Each number is 128 + 24 x the weight over its row's rms, rounded and kept within 0 to 255. Layers, rows and columns count from 0. Numbers have three digits each. The size before them is the row's rms in percent of the matrix's.

# layer 10 MLP down (transposed), 256x64, rms 0.0686, rows 203-255, columns 0-63
120:150130116133115160114089104113091131136096099137103132104092162139102149165154123101179146154072136119125099125194149153146144132102135139119159118127126115159081126123120153155124113140114114
096:127092124135134147102104094110104132139134138157095148156144145165110124122141107107167102111198103138161083122137146133114154145146121103107117153147163114078117143158107132139151146146098085
098:136097150136127117131147125147170148111120105117125118145122128077110150145100103135138160104075142141153117141146093128118146154169171184108140149124098118140091090119173154111089102109120128
105:146119171107109146165172105144126135128128109118123137126135145098089114136143120096135133136105139111200144160133143102127115123129127075147110102113109178133146167157115118077155113112103094
104:106136122128110103151117127138155094105112128090159153121109101190152110072164150139104091129088131078144157127151125145147146096091141108145140156125133146124160137116168116150139099122142118
108:171121059152170109110136090115127136103153139111150105202120116117133160133093111138132147125137100098142107095138146148128124103105149166131102108146157128108124139155136117150108131094128156
107:122131117105116138118135121138145088123113120115125116166117107162096117151148152133125073134133144133138131097048133165154155109097179161117149138130089174120137171116124116119157150122124105
103:115143102147145153152127124145149095115096143096146122168121154136122127077072165152108108160136111124110130161151125161089116106130173096113137101145108075130155124141138135144169115136104105
092:135125099139150109128127102180139120113140132151148133180087104132125120129111163110138116103141088115096167139114119185076137125126100088120138137161158110098118107146163128114156093154153125
099:150157165128104122140163131161083109075149162168160067145142113136104136123105164095117105127111114138113101138129143119142144130095115121116132113147155115124158100133124144117150113078175130
113:136108129149151136112159111127073158132094101158127140142171131163126077098137153123120122105092144123155098160148112142144142141149087130115140133102155153084161111130146102077111112128152148
104:090127144154162148094114114165130143135137143114087115122134104141129106128087144122106158140125136090121137122111119103159126154132122136126127174154207146163138122114153100126073104117093156
106:123183119115135157083135133076118104151128143101124123161116100112146145157104099111136127128099116078142159110122200113168118143153121113119093101115162133119116104126151122123153151113145106
074:180175117134093082124128134161105086118159156111150164106121125158112126142110124124114159095139113127062143135105110166133149125136108130125132104144145076151162139115116107143110145160139120
098:092071084125114136160128096152121119164156159143162134131137132155129129150080115116109106141120171116129108101120160101139154152143096150175095128119131114126124132103092121179139123151120096
112:170126142134126118158146083126085112119154111100139167080121083089157121128128140160102112143129168125124104118157134096125135150093077100134177104137119101158136143120128142104136146139159127
103:121117148132130153162093153132120121111129109171164142167144115114147185118111133166135131124101066138092121151134076105109150121091173137108121130144149126094118146142115097089144122151117114
102:116136106159164119155122110115114166106095103159138105098106146071138130150105141123108094124139109131106135103130134126089142116147156165119087152128116179124126177134146152165131077121114149
114:140115130151121145179072122127107131158119160126109131115120133096147135152118089151154097117127104092177112080134119156150168118133081121135105143103086140112156137144161097132109150161129136
099:155131180140118081099119130143163153112125079146125096108145108170127144105159130151094108105131109132105139156086107138166116175119113101157124158119138174128106093098134146125123123137137104
131:140164139108091161137124096127114118149131149105117137136090055142128098158122112114142124115108092118135134156107149132088112147122149152094167121199169145142141110113122153128130160133104119
108:147123132160185099168141125143107123130160110155145091084151099094136076128117171126141102106077113104092151140130163167144131134098125115110143125138154148129108144127128140111115114170133112
090:156111162104175132103103131147108120144138110136132139107133091185108102109114124077154167113112104134105158137144182150144091118140091129157117133115164113140146120090172120121125120094138130
111:120120148178148114094129146141127180142125155113132147136084135137102139121152138093096118195110123137132123113122129131127145151141143148136112145141177076140150106128099090114131097110093079
101:118124122115138193146129142092153122126133155159098120142161117129111155115110113151082113138131121102142115139099148107081162117126151098181133172102156175100094111116156107156132116124120114
104:125163099134104131129164081167137116081119109116128160160119100140149127161140104120124155116110109132155120082145092138094165113166157149130127153091149133131071132169147115129123147114104134
088:124133139074101157161130127135098182135113119133090122150133093130164159094130126099099140142103124107108106127137130149119142097179111097107178138136147157112130118094114160129131094130175145
097:125130151092128096156128119124161130152137124152150090196101181151148142113139132116183120123148102131116105166115102151098105097117137182131082093134129142102128130115132129112128124112112101
112:125104122137138138130128161164112094117131143161120107173136098095113137139117109116109147083143115082155086120091154106124157112116133145155150104087144143174104150139119104170107165164145136
101:080116102109130096114113128118135141106111150133110105133185121095133119129144094096138181099133108093137155138086098138168150197161126123107158150128140152113138123112136132150137123142095145
098:099157169101133155136156110099137129139118071164182108132138122170106112137103095144097101130147138089156119134112132110145179140134132074144113134144158134106134160128097125140128099144112109
097:114132159152093121160131157161121132125149112148133126100138111149103073091160161111132108156096117152138168116118127157160152120127137091170109128089124165125116155075108144105131091108132138
115:112152052090176118172111114087161133097181090103157118189134119120138120138122106110136113135149136119146103096108108133123111155164131147134139112130129139134107128145143136113151109113132138
094:150116133105136127168141105092122165154140097151153143150141129125155099109131113115127115155124155103130108137056192114156136083143110147128153153086136135111148134093129112127148118121151084
098:121111141101109101149130114140102121125151152123108097154124144133140159126075157145149112121133116097121165153158146071170104134125148144116085111140164128139134147136104126059165132112133170
093:109145124144135136151139102107112116134199147142105093136076118127176157180139127123106121129110118087128146104146157100143132144123108119150110150122170133130116175148074095125144105136129109
092:145130135116136133160151122111124122148155134156149089059123128132101128164137143129075087108112119141132160144123147108126156132115124130181161172071118128149134110124126117117104155092106165
109:131093117152165173151146161092147126116135163093098135124097167101139116130106143114112115140145145100144101123133150121166141119141098099120125168137114132138192122122098153102134096104130074
103:088152143119165109121106147125095091158086161112139131135150090127139146121138120113130186120110154174135117173146101149103144146145162115073120113131130154086105124132111099136140108144095121
092:113150147118156121136136153128102161103154161168120107111084140110134158114139145117105167132109124127114092178130131101135087096140099130122130144134171140094144103159137101132137055116127159
096:133137137158107140154142146155093139129149130147168156155086104128146148148079112131143107125167120121091131090129120077130109113122114172087112124138126124175110102154154130156082122113145161
094:127140122102109133138157147113123116134158096170145118094109132107145096136101130161075160116131151130153135140167139115175147108151132106160097115079115141120143124112135088146174100139081099
089:130119163145111069116125101131102133102109096101135140175126125185108169115105132114132115156135154137133108150123104104102135133169146180096102088132168127145116143102151130134086134142136146
108:143097134128114141151126145100080176120096107141171170132130134133164096163099124111119078128152154154120085107140153130159119090091113118119118162141144147146087120119106138138105121157152141
107:118091145159124131121151116180105124102103132102089124122158167103136147149125102120146127159113163164136133109165117127088082151110118130189100091138104134129090131152103142136139099134134101
092:130109128146124137132140114123127128122119167150148094098146119133131134130099148151105115082133165127153127075141137132137113100127124143123128110114142120151102109122234156155133090075124115
096:133093139122119125149084154138153129104108144141137104081110145136142112121147186125098137126101166117129117139141160109154130104164187138141125153071128092119101144126099152080142102113130131
106:121092096136177130145133134119120143116137143120168112165100162101131116115120142103190163102109136127130141125160126148158090177134126143113123084141119088144106103079143128137112126096143094
095:144095175130136159106154121145111152134116112150117153126125159136113123110135125122164097136135090127138106117190151121115141101129134153133056138168136118099129110123143110102139058140095132
111:149147140129158123119149083135131160154110125127107158131158087114121146119108132153146121086148154105156107089103094165103165114143139112078179123150157125125107128125113131124144069152151115
106:127098103134175085104169134123121095136137105150097122143118120123137122128145124110110158175100112169154090158131144132147110097127175163121117129135126121121138089179130138126155109173111085
087:121113164115131124160112122131110152130127143132163109150116127086130084090105098124109112113137071133146111145108157118098162108129169110158112178115156155127149170115101125134176121095158124
093:102106118123155145181059119104144142107128142127142135163167160121113114163146089076123092136103133142124141104117140142111116117177128142116137168120157143104134132100174112118137113125097139
# layer 10 MLP up, 256x64, rms 0.302, rows 204-255, columns 0-63
109:102149139140134135120141149147134163126162135138101152114093163099077109147160109099148129091100158152124112108147123171148111175130098139131145097121119108131084132106127088142074149131164122
106:130133130114133064093140142162176148083108157135143116154123086125122147105146113140116137092115124098115104131134093148129151123130131126108135120140180154063131163106147121134146116147087154
089:104125127146099138122081151124080137102134133121187151143081156109137136136130159178114139113138141133124136131123100133163119128107159150159132078158107113136142123089119103181154119129088116
098:171149139146124138140122113125082132111154169116145115161151108129120156120110125100121151106129132132154176094193108125072120124129164132109124125128150153159107133110063109103101117113121125
105:165149128075110118107137130101138165124124142105157111115103097143155076092107102096149110139097112164088150137114148160121137149121102110148156157126159158142145132178136091108136150120140137
112:172119114108081076095153146079096146107089114159134121121136095151129120097127088139137174104117121146137121152106151113153130139131140150154116098108170138118137095126177115118144140148150133
104:173114121132083130102139148128172121115137147124110144127152100113148114176125131118152136115120120163082098099121158106174115174147137130087112120126128123107153099138141092093122155145174091
101:178144109131146116139093104085140139105139072094119110119147117091123156141125076164133144121131122155145102147120101095094145129147134138168179122141110166138131129105115164130155114139091136
099:112159092106088122088113148120110152118103170126136201159136149130073109146141118141137123148139132120106167132144129093159117121141171178100141110144109131093131148121108137134094128122113130
106:136112111109115119112110141144170082134102103138111127153140135120133122121160129147113187099048130146122089163081109142184121157147143110155126141106131130119117122168151113127127155138135126
101:103148129110050087158173124130121101134153125141153112120161130111138125117192139084120142142119122129104139111140119155118099129124094121105159125132089166123164152134110143107140117121096163
118:126154135131099090107139138108133104126134150090094120169115136111124146093103113220114135143173120133143139112138164138140128148132164167114117119117121127144108119108092126170088096140120114
104:187135103090142088130137084098119149120126140096120140143161126099157155143115114184091123151151126158106125132135099102163095155130121150136126146126095111140102095090124100156128162139130142
101:123165154092130116104121192101133132106154129145110102124102132096114121127120153161097156106098093159105124136119147134107167154129163112142101110143110136106115199145136086143123096139122130
109:111152126106162106132095138159078109126127148123109173136118119133131126140154104134087103124117110220144120106125095130147133163135112141136126167123128120130140140096122098149092153174123100
115:154092106154129130124161134105114110116151125125127147164167146137119137107127081142079120126125128134088132125107107193159134126094159107112117120137113123119123166098069119133126144183156150
098:104133157097116093119122158121162150138132148107142137151158148114178098190112150125155119113104152114148119135136117124099107087132128119142169106111115107122109150107097133121143118099170062
115:176139133118099131115144093164134119179110117154135130098114075108150109117194110115113173116086112112115119163108148127147120108144119156120142132082120119110142132129168145155099132122158123
093:082169124120115147109116083120132148152143183111148138138098120138138146120158160087153107132083113128170111123164157125147150152127136097115121152123098142098155103105102128103140141078157117
099:119106100135138102106101138127151136096130126149142122148133215093123166125110109157116116120168151143114141138149096123157131138129138085180125132084105111100144139116133091116095128146155156
100:144158165094104116097131127109128125145086124126149124114119138118121107139107066154139179151154121107129146135147069095099144170191138151136106090124135117122134158120138120122137132125086141
099:152121163134111117123116101131121156163149123138073104135113106149101187106133092196077128115130110117100099131113087122171122131133133112146135139127122124118136106149147122169178145132139139
104:170126096091133113126100152143159068135100150123145110111168116106124157133122112119115152115155122176107151151104183111124135141129150103140128132094104154108139171160115109122140087162110117
089:153091151095138105114122101134109103116118149087149106137122130143122143133135145104172101136128126150113134147106127127205126141099097133143096136119130115165160171122093165152084146081135141
120:118139155107107159128197163159135116135109115109125147138125137108113143149120145127086105108132127176140101141166101151105147107132127095167147099106075124167157126137078135116122094118136123
102:123168138172105122125091108145134136139127098119078132098105098148132116142150123183105130097113129148156108160119144156103169116118150132161169125157086152089123082146141131153110117141124107
088:151133115135119111111153098143158096132102132156125151107108111159158150109140082129100174103140123115169119122125140123168085121139105108153149123080171103181096105121105143132139165139118152
100:134135124109119110120140134131136116139119163085107118124131133137157131133120079161160151113107169084150088171135089129091137146116162089127096088144133129182149121137141084122140168103126111
109:107134130153104123135156118119107145159137130139120206105135164107153140141175140108124117161170132175104107104172145116108111119123096130139130138129136128132138118096099102076097105104148096
097:160166106112136126139163143093120146094117123110157094139118173121118136111097083150123112144123090125111093138135147140113119128172135145090170129152111138080140127110114189136128112166108101
092:145097112118120098146143113158085112118171119155112138132142126141153130119160079100169137117122124179106159155086161095095121140137106098119167152130163145160133124091106139114127091137135137
102:130138138147124109136074152197096115142171113130099126141142121129133085122116156175102139105147087150134111120131101171106132144136100129143179121118123124115141119131159105099105103169126101
097:134142160152110117137156131179126105165091144145128128139112127107118196164162135148100102080127130100101127107144115131153091153098099092136125151141119086148136124157108145116150101104112119
096:180118105124107171114132154126175143112119174110128100113088148164131134113139114098134125139137141165093124160097107137116090103113104097137131141180152115134129125113105145118108158148121073
101:194108130116113135101113120127146127117105131120081092116157116161104138080135080148135153136137098157123137150135164181104141150134152116093124165130105102120151090142152113099129135118160121
104:087150154141111145107101119131106152171120135118111088153150130124148068117153154130162106118117177119182100154145129107127102165133144131141103112117136167137109083088124143123102147111120122
092:114114154124110090164144157167131091134144145158126153131144116135115124100150133156143108129118138154115118139131104127142114100101122163154119131079136129084103146079096079117147185180128126
117:150141176138155089114144129120119130141097099111110180100099146127120140119153121140144126096107139135133087101163161097130139135143131146136169104128115097151183118111133104155093063122123116
104:129177115108131136121122120089136130135127118103165150165102103098096156090110177129199115129123111145135115102133094106135098153128099153133133096158129148161103185128139124115110147126117131
097:126119101113144138097127098111178156144060132156116102109107081119127105125152127113120147159140126136132125210142132125142136146111143114151163128098142098110160138119121100172151143125130109
110:163122086140126085164085158145162125096158140160118110144111093164128161117149110121134106108148166153093079155099129125145117135109150116103101163137162116119128145139102128141103108165131133
100:152109149147109152126150114134088099178131107145102117123138143134117102121155111121136110126120154139070154161133125134111135147097142082147115174138136134105120170116106179112117090166122077
102:132129152132141101141140165093132122108153156063086135135126088125090137094119100135151122169120156161156135136107114129127149126117134134147135086167121093115198129125111118131124143148108091
112:156165109155114105150107156141129123087111142123149152123143137095145174130141081182132124126105155128089123052153114151157112158137154142129138145120101135092133129104099115132126135141124090
090:101105136134122140147106078151110134190150128113149175170145103128150155145097121142114136101135124113119112134145099108156080093121145089139133129166111132116162116073131163107118112113149145
095:126138104122118174080146155151074118083174120143133147158103135121162118118124141115133142144147091142134117160181122103157143128138071138117097105118132105124120106112119168125110141154148096
105:139161190112130128185129093138122136107109144129120094119145140152138150124119115115102105138128111163131119138073150170159106109089097098139140123130106090090147110142113106137153173110141149
095:124168140078111153111152143138129177086150125122122104138127131119088089093128119162135131126108171098156110149107123155112102163109145122118186094150139116115147137155151091149106139116118099
095:113109116164117108157113150143112159154176108158154100145126157101108106109120129132117088124152081147117132153155148113115103127146150113108153104106103112152184140138134149083135159088129088
103:142107132134099148130118125153158163144131120142111087130142121082126130143133163130137085150075115183083145172145125146098114130141185130100088128104104113102133155143134128109140098154113115
096:158132125163110117111111148158133103125134091135132113069077109145125136118176148145114158094137119103122124131158085095146108158156126093148125083158109125146131117121138119132140127194103128
104:154149175116096119131141126109088127115127120099097122137133130151106116149118073137130135127082146106144141158114094159132103174119133111134126144078164101140148162144158132073157124115168121